Weights of a small GPT-style language model, trained from scratch on English Wikipedia: 0.925M parameters, LayerNorm before each block.
Each number is 500 + 50 x the weight over its row's rms, rounded and kept within 0 to 999. Layers, rows and columns count from 0. Numbers have three digits each. The size before them is the row's rms in percent of the matrix's.

# layer 6 attention key, 64x64, rms 0.271, rows 0-63, columns 0-63
098:598562527434532451545448536461519440459529498507557483564467533469456545455528449588520454503538433591432547546446507488506495519469547444490446513453543521532568424479528437512496408571354533
096:520489458473457436514533487498597492507554533483500542482491443550469487514413494471450457459457558506552517594502471500537510448559474456529517326471584541589617411488477467474514445459562451
112:561486519575525536580446577427539467512555388463493520516514421470539492493441544501561580536517529457536501507556497538431541549416417536417456510545452534550566491436506550497499490432420403
101:555490459507337540435514591504494530490481486552428500489493466466482639404566464493480485558601515498519490568485547522473522540424559458549496431480495439483496544502529429562492509500417536
104:609463499492479485535522467597530442533472500475425461635596505575400478488540445504408491497465492532486411540581465514519539560492487572510530517526464470499414537513437523408548510462452506
114:572516484487491527503520485493510581473463461525531535530444632489501549595368493425492555494517409509412486402520559451488514475533388509569468483520539475441532616487498515521472540458529520
106:405536499547538573499539491485431512486454492458554494554531564591426548452453474472485527503569679428491451443482502462462492419452571498490529507578458477469566432488422513467543543489499527
112:522545401517423559494508543461471448520385545480496476488435516491541543569431493474534530454404578510417557466460521473544545511491484482483493465596601540608434486514409511538430519518475548
113:523503437472466482470426465467529398481451451508551479472520510578481560512535493549424507580542510481523596624451449527378499421487489492526499537537443522538469408613500466567532507517543561
106:527459616414519490455472546528515543565380502488461515518460459510512483497550524569446510443469520451472494456559497540478572495507508491433499589657414455557564432521432468473546481519547458
108:558441497547449569501448510564549519454529487561464551519536473588618513533430481599499572430478460575475492471510506500450487431529502518517516403466491485539432505499531345421484498491442547
122:604477558440527399563535482513468511524499464474443551543557495490506472552501480459521470447507428400501455523499597565569458516538510615531495458457403454449399509533517618526467507526493531
109:486527572533515486535432514476520492503481413506458503597538480545540487498540483546476515427541437426419471588432463511440567501525515414543478524581563499477512454538446420494469608614508405
120:499548429456467534527466525522599515571551525459450455500535393463516541495487484621565473491470476496424511431521532504413442580527511538502534600491550422482426461509562515508510415563405495
093:527525458531439543485484421566476528468460615505389486516459490515493484500506469575561542574551449513476436512461462527558455548462518553464484521593406461502439510527385523487564529520480635
114:544474467487544415507459544605473513439528511526472465617462503583526539583493501450427492533425542488481458429533533472527561600438411448549536513515382487454462559581496466463480471520495538
118:560538511510489530404416393482506520505512572530553494544537523427460459462547431444640466506537444540489596544459472508459514438513536487477550465549549448487484450541462399516606503459467542
114:488531473524503542485505488646549527410505529551593489480456435495526453558523488543504434481577516511523491523458534474512447501485412565434489437578415460432520574548584499484416502385509522
122:486521556492548510540605555491542543410558494413481463548429465575481452414494419495498506409527379509468394551496452570541505473486483539541501481558592449480471497559516510517576531489440476
119:479470554446447483561484492485516421499523467473509505492483573496531431483553437488474336580512468532442513518529495468612502503541579538604572398466396519503481452524477568475553521481549523
116:479528463471513558504497589428505496552481499494544552567571503547485479418489533538471561431509495496590462536458462442572479370508476569488510513532530549433361483574467400479413505469514527
114:532458435652521557516545555552484495467435414515525442578534520446515433542525450512538579583521554540529367430495471512443506472490558463505420475465504503485491502509465430467578424497501518
113:460594520444498485525474554522495500405480476495509542527477535546474392433544482430486496488490608544390482547613595494571465549490470531506489467518540448456543475516448425593448544427528469
119:416497527518454471409546478470565475477513474502521516532511508473509458509554552434555457490557543486465517537351480493521562564500506494494431592557416520452508519366530472527586458458561601
116:547473552562467541533444574495601481549424429567478409478561550452547525483456515537417494497633520524478388522495425573512422536461494486477586495453525448472533507476462477531433454508508517
125:536586592522473480539464483444466518472499536578512478478504532509421537466587582419443461466612443502535490487533545463377516468564512501488493573515494517549446448435466461407466459455558587
117:527423482524468544480552503409499438460479538496402530447518448552510495545562558617471513468516507449498528437410441448546569508582494517447598455544487517442510484477540442550564472378521547
109:494468575449499503434410465468510445405500484519472532531449408529492555513542435461473620456462593616543480486509540481503626539531478510485534543467473544619449468554482493438489507482532509
128:615525509534485515440457432498536470480517473501525543493447520518535479380600507437524520441414502459605470521526554447503624539504459590415498510452457541473532472532441590544507514468443531
103:507437465542494402562517509562466489469595549543605459585476511427469428488479521520496590437460564518527494482460411452533544463466432573525525497457379525504539508569553524476574533513473442
108:398498458417569473481448432536430524495461533492453378540464556560483532478473484574605483451489492438408444477578537525501497496436518504469514514571433543591540534568545526511538458460560537
110:593567515470443489475519410476566535457451443537523546494543511489499432566481533513509456497474512411574439470484398479429542524511519464533519509607509473463441609435384527584518488547447486
089:426486402552540587511608536542466483441489529415523507465516509499459505516466557604503427530534421502501439467506517540520475457451529487513529478519594473415504552458581572543583419419543511
085:528535408443498538478503496485495461560588588420608501522452568534526544603387502475514468408435537529454553487498530453489523451452425518511500523434543491479465558500534568465480531499405426
087:579539529410473557423445459493399479497463562494529509462499477532452585473556517428480529496501505557542479512545545403484645489470477533405470552516518422530417588538451522488565544486508513
090:573524457498470517491523529504472521487531499459557438468507549461426462524499424464621532531448500556583461543464498499513436406501561650564492444541455463425522581520487506588455428489452448
086:524490546463461465433473552511520416533527531483452548586457421451459486535591504385576566492449585557404509481487541510496522514475556522555509503595513583465532490495468485447430515376476535
091:502551620493544466487467416466563438422499532548403547391448526490538468500493461492411515404508497569544409474507592495482581559503483494541540507577470520540513547503453537431539466537488450
080:460500453482480571504599556603475482436500554547514453551487370448469527468506507525443569540531514462560438528445513631477592552471496494559587441494429514453494538475478476510483452451484433
079:474539529394454548444537507575596502474487588446518521501508482402513468401461491490451507518548402601404490499577493510469527549458525424539568396463485445486548492580554504506491498508528516
084:508519533530460461512404440464408575492478503573488603485374528477524519504496522442512534479417493555423507514452579447520522554490511505510486627491547499568457468520550498439473483378490571
086:504524497525488437498474538420565598540487438483592621523484433548483621451554466488498442483471545531533568506507411480476483471463436468454585482548521505519528454493454376561474437503456473
091:563511451465590508461410464483475426482489525524488560429517440550444623475487534542478549452476489509426412467534572460441502512553452579505559588510470478561583444488464520573500456460568556
077:477581505563498474389419593544427534543538466556442469460532545551621450583524577484516501474492512545431503505491450487577519454468521475517490438540491483551384480502476468446410559467505466
085:521451486544453535563531586446486483436549534453473371438525531507435520501558573523445554478528528527511463523471468466499610550465516453484563593478389418521568474502564484521510536436412538
088:524505547504504533514564529544501584541485541479410444516443517450535476492423493506532501427389490534420511496541600519546501530577462495433494511382515447447578626562483488463427544447506537
075:525484466552460444544497462487493452510483544403519463569456440520499567548456529455520524509398357559486577416580480583546540447527444452494541478541520421524570491473420482474540487550558458
089:477406444433452521548531496568475598572475463455524513589474476489575495488489362450519501619548579483556494386531430525562459534467500522560472454496477500438541518523563517472472483471473487
086:497500580459442424588497605485497543557582529524498368471550459506542514535436507412539442503509487568512510461527420412569474506539439477530440531495545520540434511518428578539520442511564489
104:416500451452499503525588483480515599501440543526480596483524475494497493524437426485538532472402459419545526445586532503523452522592414467556511497511541469525471522527580552493343520464466476
084:521585461487490481466448407530441489489507459428483506449425525520550508518549520490498503430375500510529590400591551460502498552544531432430546544512502544581415457554507549549400501533496555
083:530521455538430488515480485592481449440502427482514528493452423550450558522563509488552463562407489564449493454443648527477593582534493508471454496542543464489471530448559482576407568537518526
083:552492490483494554484432558506508550495471514510416441442444497521506458541620553482384461508389588502542489526537541474446555615506535500585442526470524443578506432508527425435510482500494562
080:332535418467494526550505511488495458528582535563471492531494429428579512518493497472488531484427494554558488425404476430554432487447529547530449451543555515448480491535534534502502587603453501
078:548474541504538518497482469567491500442496463529489476446392439568472534501570469504536458466636490476501488518489581532436583473478527474540489505469627436482397462497472473629446477468551570
093:521499568534420515439486435404472447462508500557413516481520517588505544449584538471454515542437506603450545513463560506487526544576528437510500534500496527559540476426425551474463368565543546
081:520507445516469454546454579559404465498431542474472605575455541508416547502476541517488542479506560495485452543505567478490473417459409580546509475476509574549384453477515497506467470503489638
065:454500464491450535526513576501512404530507532446577515539570427532600494505568442507624561425420541512537435560497516525554460491452451521402474411572443467542550456490473539492524455476479458
088:503528458438520507444486530540530621486581537492478524602438486414538394502506508477528522521506479535566654460553516538454472469506504568468431491549468478380464487533471458442482545566464478
084:495502571584570458545508588489430458616523508559483481506562536479556486497463517541495496456522568556358429531499464433481531431456521474507469490574447441403445495558539480545489435574502478
092:545463491519538534515542493600527591554573496542578474497457424471444484502485474498537534546503432553424502431409425579548355469464460514592491479437547424490464523535552493455470521453478499
082:459534471499479568481477504608560488449439537571475507521448503451402460479529493504460460487628493543535595465480557554514655413499512512522432524426499540480566441509569507507529557465480484
109:594495468438553549476536443471511560445460544529558492444465510508522515450444547560521551471493381369511535518439489491515562439447465526488464388511554635513514494486531478583485449530452491
090:493457459500489478590501460526479552518560585438531432446532506528487511479495558408490554495480536520544496480393519460427452468522421563456539422515538489434568599509515453616488435558600514